{"num_hidden_layers": 8, "hidden_size": 576, "num_attention_heads": 6, "num_key_value_heads": 1, "head_dim": 96, "intermediate_size": 2304, "vocab_size": 32768, "hidden_act": "tanh_gelu", "norm": "layernorm", "norm_place": "pre", "norm_eps": 1e-06, "positions": "rope", "rope_theta": 10000.0, "rope_fraction": 0.5, "qk_norm": false, "attn_scale": 0.102, "bias": "none", "tie_word_embeddings": true, "parallel_block": false, "init": "normal", "init_std_qkv": 0.0157, "init_std_o": 0.00393, "init_std_up": 0.0157, "init_std_down": 0.00393, "optimizer": "adam_variant", "learning_rate": 0.000416, "beta1": 0.9, "beta2": 0.99, "weight_decay": 0.17, "lr_head": 0.00381, "max_grad_norm": 0.5, "warmup_steps": 328, "schedule": "cos", "final_lr_fraction": 0.03, "batch_tokens": 65536, "max_seq_len": 1024, "doc_mask": true, "train_tokens": 509100000, "max_steps": 7769, "dataset": "wikipedia_en"}
Each number is 128 + 24 x the weight over its row's rms, rounded and kept within 0 to 255. Layers, rows and columns count from 0. Numbers have three digits each. The size before them is the row's rms in percent of the matrix's.

# down: layer 4 MLP down (transposed), 2304x576, rms 0.0091, rows 329-350, columns 288-431
# up: layer 4 MLP up, 2304x576, rms 0.0183, rows 330-351, columns 288-431
down329 074:111085137069084120156162117117124139134130110121131111069090126143131128139147135102109147150159180146107136158187147117150126096117147149096122174129145135121125100149105111127096124075110129123151114144127123116093130131155130087125105145122162163170150121119145144144132131139109137147151148115118160141118141138099122117101105141165131086103122143145158118110140125136129178158100195119179137118090198163101145147114130126121131
up330 081:163131148136108130098096146095138150162142152106101145124116088165095142110117133117105122109142092151140133172148193125129100159118097100134123127141096128113108128132102116107129161166092146117112128141074100119138139175116145146145113152147130145117129165155115093118147162067171163126138146134134126114124092153128126103145134069135121092102154171144102106165127143155160116136160146145141153134095129107149115106164115127094158
down330 094:102104112106171139161160088115101133105121134102109099118123122117115131162137132129151130141109134114106125121168071112121156164131142214115128131130102159149111100126095123146170115138083110113116142132169151106132121143130121086121153152144152098131103106137180130143136112131097108125152123113137132102133115138104122102098117166130123114122127080066160138110143110141147116158096141157104090135126176149126135145128137105127125
up331 076:108138121123131131123101140072122186115113134109137131080114081147100105118160165112088147104130100177119109121101106140196115137130162135114093105177147134122098138166131136120096087140164150116104096138098127125103136153153136154108154103085083146145142124146167136137095120127139085123099079144104150134125121112167137132135117177146108093164147119101096103134121087127128145161135104156110165135128111108078097156134111131121135
down331 082:185119144118125138133164143146157107111146126108140163146171120150138111126098165123155117141116102163127152159185109104115142097109123163158157128097107124093100114095133097111134177123125136148073112131137101152120091201103143111116170146159149072096133138111080172098132168117134164103161139134135127144117125142114120129108166118144111144152072141103128179148127098121120099114105142097141152146140113132150098111140119077165126
up332 070:158134153149128123119106149090141154132139112122157116084174150125135115114134140142162086180120094139145145147095161105141073127152132089139123112132137151141157146073128136122149129144141151112138156089088147113104108077082130107114156117109147152131116108129132164165184108098166128172119159192133158110096100136108106120160123094120160145127095098137115114139144131153114144136156139146130168131122160096094133128132118141110168
down332 076:110151108138104126124110044140151094156142112118143127078124111107146097202127135124169114117141104099139140121110117129125124167129131098116149106138150174102108128135151152153069100153094116082108136133160114148166099082114127093114116130130135145160150153123125147131127115164145133121154108114085130095108134132095128125120112100128154177085124174103103116156101147091135161155122167121130094148115094127099112154129115096127117
up333 188:149196082163161169133127126124166141111119172098151179131105113138075124148103123112107147126090154114100160135130150138157123162096152176134096154090092068100151109107139122104122115135142131119109109151158183147117147128144181127093130114127111158136117074113148114120109113128142159120142155144162131121093159147119155165143082124119129171108122171121094169144119128146145152171161156133128152108161133124162148091097102084137146
down333 137:145164103147157153160131101135183132112141130102145164136106100132117097132115113121100128129103126162118146124122167136157116164105157240135100153113083102104135120127121117119117125133125118096113113159140157125104137142156151131118115122106086174144116081138143099117101131126123173126106148122142157135140130124090150145129066137127126175110108171066100115149123139143156166144157143151140176101141132127125139093081089105131134
up334 079:130123106115153094130154141124134143108148102103083132138137156206144106133146101172157149131149145121119140162107135101126125124116138134134109127160099131128141138093149123104105085138128167114141153124134117103128079165156159149160143109177123132122159123094157127180147153111100139143106142164120125112135138120100139168160127174129101149112146147106119122127152137173163136108118090121073124128173076163130120115145107146141129
down334 079:166141113164126127120142142152118101105181166097090151126143140108097118150169128128095119154161094101122127124186111120148125134114126149069126115078164134106114108101104123133095148087103162134155105161116081140117151146103111068136122132120159130133101124166114111094121113081098132154113102152111121153098167096142131166137141146135162126104139132106126166131107125110105104095150197114138095121076133122120144117103108130142131
up335 077:143112159149156100151153135115106150114114115128152115112110151165150105131098127135152159078152165088135139103149125159096149142107175114120092166169141138137150089114141176113127092114162100146134086143154139092112140104123138134120105108088154106155157096107146125145074120144113139137099154115141140111123125133115102161177129094122132137155134108152143150163125135180120116140163093116110134117117164091094079152123140133102158
down335 082:096175076116108139163079125161109084128144186094146127143108137132142155145133177138117108131131122135091119165117155116094102131111115138102168118124123147117090126170119121155151124118120170108126123067134117173091072094175111122105177136132130175090111138121081103108143160126135109122112079142127084120156131088115147108126109140122131179125093139114110091151176160134133134155144131145140124128129097122130131116111130109106115
up336 071:115121137092139093160141108166161154105117121141121102149135134102126125131107137126146110129110122135149122141121126165137116114131118149166121112141116133118132127112107147142133143141128093111115146111112088131115118129169101133122157146091096124170160121093120133140102216096124112119082140138060064189108130131147138124144117132101113128142121130161132133122160138160128150167124122146108113159132145144115141138123148115120105
down336 073:188125111163117155127136102109108093131134172126160115175094090138103119125135144085112166129152135110126156107086121129084131130112131121134115146160152103118117144134134100109122111131137132142142128166142129157112088116135207069163103136127132103086126131140119128122164092155122113143137144125159136143151137121134140121121120108142094118135178109142124122127096132179131129064090162092132135103104138134122113147108130151163128
up337 084:196151123144090128132090145125148159161109154129121112123146121098151102120098113118131124104155106123112133149157164125118103101098139101147121148136159152106143138139123127164114128109130114142129143096082135130106177089118125161133128075109142172115176115154095149135096137102138133114094137156143125121068114139089117130134141142120112167120116144121122155125110148159137120157115150132109130147081106164157132108128180139075121
down337 095:046115132102155113132130077151121106159135129170161123109135187145081171145126114101123116125130166127133091119126144142112112144134137163096129140170124116105111096125139116141136092124100122127158108142143143117112098125091155134143096133150108108128063152141146138128156123135116090106145122093092141121135113112161095153107065130121084116092149116099113119130127134140127130090114124147160160147116136133105158118111079119136113
up338 076:117139139118120138115134116168124142103091158147145156101112111130087122154112132132155166134100148134127133079107129101162123122156161106155127100109145140118160130122106150112159072181166135144126102116183145113089071090100119135105163147118100136134115167110113174130099141156113101149102143110104194109098133176136166125147124184086104122146119103108112164136111103133164095137123133115127099146119090068089151083137119133159156
down338 080:140166075143101138144129128103103105142138111145163175168171150126167132131127117098155119140145091125150142164119155155100134122124153178093142134153130108122135172103162109124095162123145151151142137126099120135134140135083083103117088110126149092128168137149095098127135086147132173119139120132142080117103089104142122152120097124111127151127118158127106111135139162136106135142114148170102126147173112142151092155122119127133110
up339 087:149109153152153140134146095137104131126115094131101153143127094161164104146166112122118131143113113153123127146144159126121173117134130153128162099121112126138098114138138080129155165129097121142108112103057123134173147099084148154128137102128164153106134150147130168131083150124115103144100162150108137107160156152119114151117130138109123119113095115155136109161128144130135113114140113136131116163152099166129119129122131146171132
down339 100:074142118131162130133074160130119168161124082148148074122141174091088173133120114096110105141106104136142138108088116135139077178158089119090087147153145141101151131126127153143109113121142141136121163152164155121152131162180106102123104081167093109130092131106154112119126101140137110116141111105062162189116105101125113101162149132108128129137131127145146130075121155111108150130126130085128164079125135114154161112120133110130133
up340 130:085124110082139126148097120108124157138138111140121146122155130136064132153153139132135151120119182143157128103154129085122105117135097140173131131093186104116124108161085141133157152146128144124123132163141144157141105146117159126149152110196129160143125136122122114130156120095115084079154098099160133124129150127088123124171109175106101112128184132147136142156128142110111120110133147177115138150126115091167083104127106152165135
down340 116:146130119129135121146134144099143081110111157080145147170104158158140104120139161150157126155124111102128129134095136077097121122131166144093092107098110123126082122140142099131148111154145154117099126140125124135099139146145092146166076145093112143128136129105092100127040130133159141150111146153128130131096130109185136145121132120118171107124082106164127138100125153149129111142138146070101143146137125141149114103079158117142093
up341 078:127122087087135121148130080086126142121105137150118148135116123159125160138096164167164190085130163127164120154106124177177171115152131112134135130153055084100104124084150087108136144123094122160082165139124115133138071139152146154155139150120110107139143110088103127110110083141089122073107143131137122118119120098129139122094101148116131142154168137137139125121140103154139152147164139126105128161152121097114101150087174135096143
down341 080:139107158105148161168137152103147130114128120108129118155124122090076139149131114109121126130142073110127098098132104113099079161137117079101103166123101122146153138114067097144147103178164155139133103144122122172119127119121093110150145156144118128156167135186157114144161135134144162140133101091113096145128124116091124141116133117123087138172132125152118100138139143106113165068087094168147117108111189155122165116124116122171140
up342 097:128118111081131169093185100111105111110125132136093095198141129098149120095156127145083105144146148117133142115153143107113176120145122113091152148099099103147125149165146126128130113113131100164121130139139101107133080136111120139149145133136144115144110095164137125099133111107156103139114144128153127126167144104115157090109118162126142126120119132134137115122150142145149110113127160129153142121089081140104102176148166128097104
down342 102:130139175122135126170132098117115135113097128106092156135101132116120107128104124162162126102130142145120149156130147140112146149125132060104053140164099135104148094151112115135143143113178107105131124073130114131093150107158070107081154140125137146105156175133113093127178155149127154099136124130145147104077172114128125124129112135117116127139112148124163090157142134124106118112156113131139118137111177098111160080121082143139149
up343 078:103123125134095154180131095131152100108103089101143117117165162134149135087113144148092136121098128121134163132179128161170099128118113143151119159073140122099067122120151145108115154134090147125135130129140156131129161124166106150119122122143135116116094124115127143113119108101116155112117154109109138099079092116125172096138124124123103174140130117111156136111110144137154131096112117112134114117156133109116087160123141130153138
down343 082:167100145118089094090165144148138113167116146157106146093110129108121118141090101105184107158116124132126141117125071164102140096156115123133109105162135159157128137149114102099087106161185121135129041108149097098109130124114173143125123165104142129162151130149192114117131113132120155116143116163136115106154103154125099176139157129147155139129139101117150142140118127114124100145148091131100153138097090137102167149156116156126162
up344 077:131138126132098119111105105144137115129116138116147108061099145123100124140128115110139150078144138123118122115137149124084112152132077133099105154163133097114114128154131132148115129147146191136146124169144126090116097126122127131122182124138070141114134144101166114124144140130097116148111130164130092154202069142143098114150112136122128103148142139159134113130147099148171145177114141145113169127120119185153062123174138121132120
down344 086:181115139169182137123151103091170159122115114140116120135135123112113107138121133105162141108139116153093130110080110133122136120156142132147112128139119176125133110103121101137143117083140092113096158115140149116145136087150149172144119128117139073139096117145126121105122137145083124103157131090132186157145142156151129126181135106130161115139138146137145114133135158162068120100141131096153123145093171118134155177161119124110138
up345 076:145105140082113146136146155150101095157160115115110127154136131179125141136100127085128104118107128170129140141096101139125123123131181143156129130125145154133129134147144134135127116127120124128120155100119105128121107113128127113126136162128179117120152163063106147128117108146153125127130108106112125120091154168146118135125148159148145083123105154101127163141105139106155131133146131106146135140130097083125110153142132134138080
down345 084:113113115145110151123108107155139162143113100139108135112116108149134110087107131104093130115135160140114088181167122114119112147117085087092130113109119094138152177134131138102129160100101130163127117123126109097138149186133137095104086152117131147128089091170128115125127177089101130163137138150158151098129140113208129123105146105121108134110131078128167115115104094119116130151156133144110148156155098155122143139111107154125157
up346 072:148105132149131135131111133152146149139121121125106158188136165102115111124108125124122087142070125125126138190146134133140099131172126145123110116121128150136121164142131128125121127143114132135111095108108133123117144138133082084152090150110098136109114106114139124125160098151122127166141103132122112122101067153155129167173129104108143100124084086162126098105177114098135141148111127159075117147126082107120130099125126097094092
down346 081:102107183134078119104147075126138169115149108122090088123122110150159156111098113117162127140147120173177164125159134128107144083145120063119130156145154110125155139144158087123149159101123088130123133096148120141110143119156169097156124115115150132119108112142141117139073100126167112092174116117125126143089116119127096083144134134112105130115121121094167113166132110121160126096127156118165131103143116121129143140121112164135133
up347 194:131158137161102121129138177144193110069115146095101133114083123128119151152112136134121107149126175090098171138128124124172116161076065138115111148138135119086101120107087149135182104128142105146106099110143110139164127125099134134132115108108103131143122129110137115076140099148167191114134158101130133140094135121134113148144129116060133139075095170141089144166151134151165186107108150152135126125144128150116130114141105127120163
down347 163:113137169141154111138118115151064139141160106127136087127103122132156083132156180117155195152131127109096117120121117156123119157127165148119131089111106168084172098120132119122090080130175143151116138116113139167114158104145141156143098173152141155157147154124076114107137100130111154141105148101107141129127122093103128110150153103122148113156094113135178145163117143127131127096122109087100177183121130129115127119109155120162099
up348 074:135134135154135141144202141132133139103095137120103153099131092128152116147140127150144070085126161145121095100149143106133137124115127110138158140153131136148206130136112069107138107122127135156150121123163120104145140107078146105136114154120133141094110112120129156124102143174123132148098149135129141140076041119142167118063126118139133092126098115137168141161115134151154119115135157096137170080163129167134099144115127132080111
down348 075:107082092138132133131091088161123107170168111138115139079171177131106123115105128175161141085139101163115137112145128162126092111126125110146107153132135126153128115111155161165131148132132111126126080130139126108134138122133043156107150120147114114152101115118142154153122144127127151153137138144175136118130147186124129105156108130143182157107096182103131135103133114108169137138133080163089112129126152102099156123165123127107167
up349 076:136122143157120110109078133148174147152113129151161136113095114126124151130090148158135130151141103123088097176132102107169110154151125127119141146100116080112139142148098112159102156139129160125103160106125127127109164143145131103127140123144128123130104153128108098139159123101155114169109136126136105141087122106107106184132131070152093154125140107142139128157152166154101110115152077139114165119145101124129099097165130148141125
down349 078:119152199077085141120173092161136095116104142143098150112161167165121138140154128097155132165108121164143100145128121086138127132154113173142161095147123148150121102077156095114126091131091130158160125134086111132130112091144134132096126142129160138130142134115149140103112123145121107097173122125118146067161156126130122126126100156154098118136095132079111159114135139144170116131046125131097133096093149084117133145125118104147099
up350 080:132147113110165133141170116111154185163118121094167149144105131141100182108124160123139122116148118128128132169104139147127136112149156131113107131086104140116167136086167141159125138090136127095152114114111108126097171148125161149120097092088138153164105117150095117128170142120096157126146124152102113143085124134158115129078101095147113137160085094084146134143095107124164119156099143113123087146118129153112164090161082129113112
down350 086:117135152135125095105100170135122115126130106131076089127143119099135122111157110112115067118101133136122138114121131126110113184080103159181099134151164123171113168126138107079105177131141118140137122118076121137152120085129139143138112082163131177115115115097140137124098136136152096178148112139109117101137137128119158160165144107116082151158128132100175136148169133149142136128145119127126151086086108135146131173122132106130096
up351 078:132149134123131107135105117123116167130145089104141130115128094163142092117103108101120082095159134140142123155162161099162132127091161107112096111136107100158122143126127087113135120151104120102123160132105117131128147117134136153128164114135136114137091111128144106127114146133106098138123155144153132144118107084140126106157106085093119157113159152127142123128110110122141154115115130115159161121109124117183138117120125101131166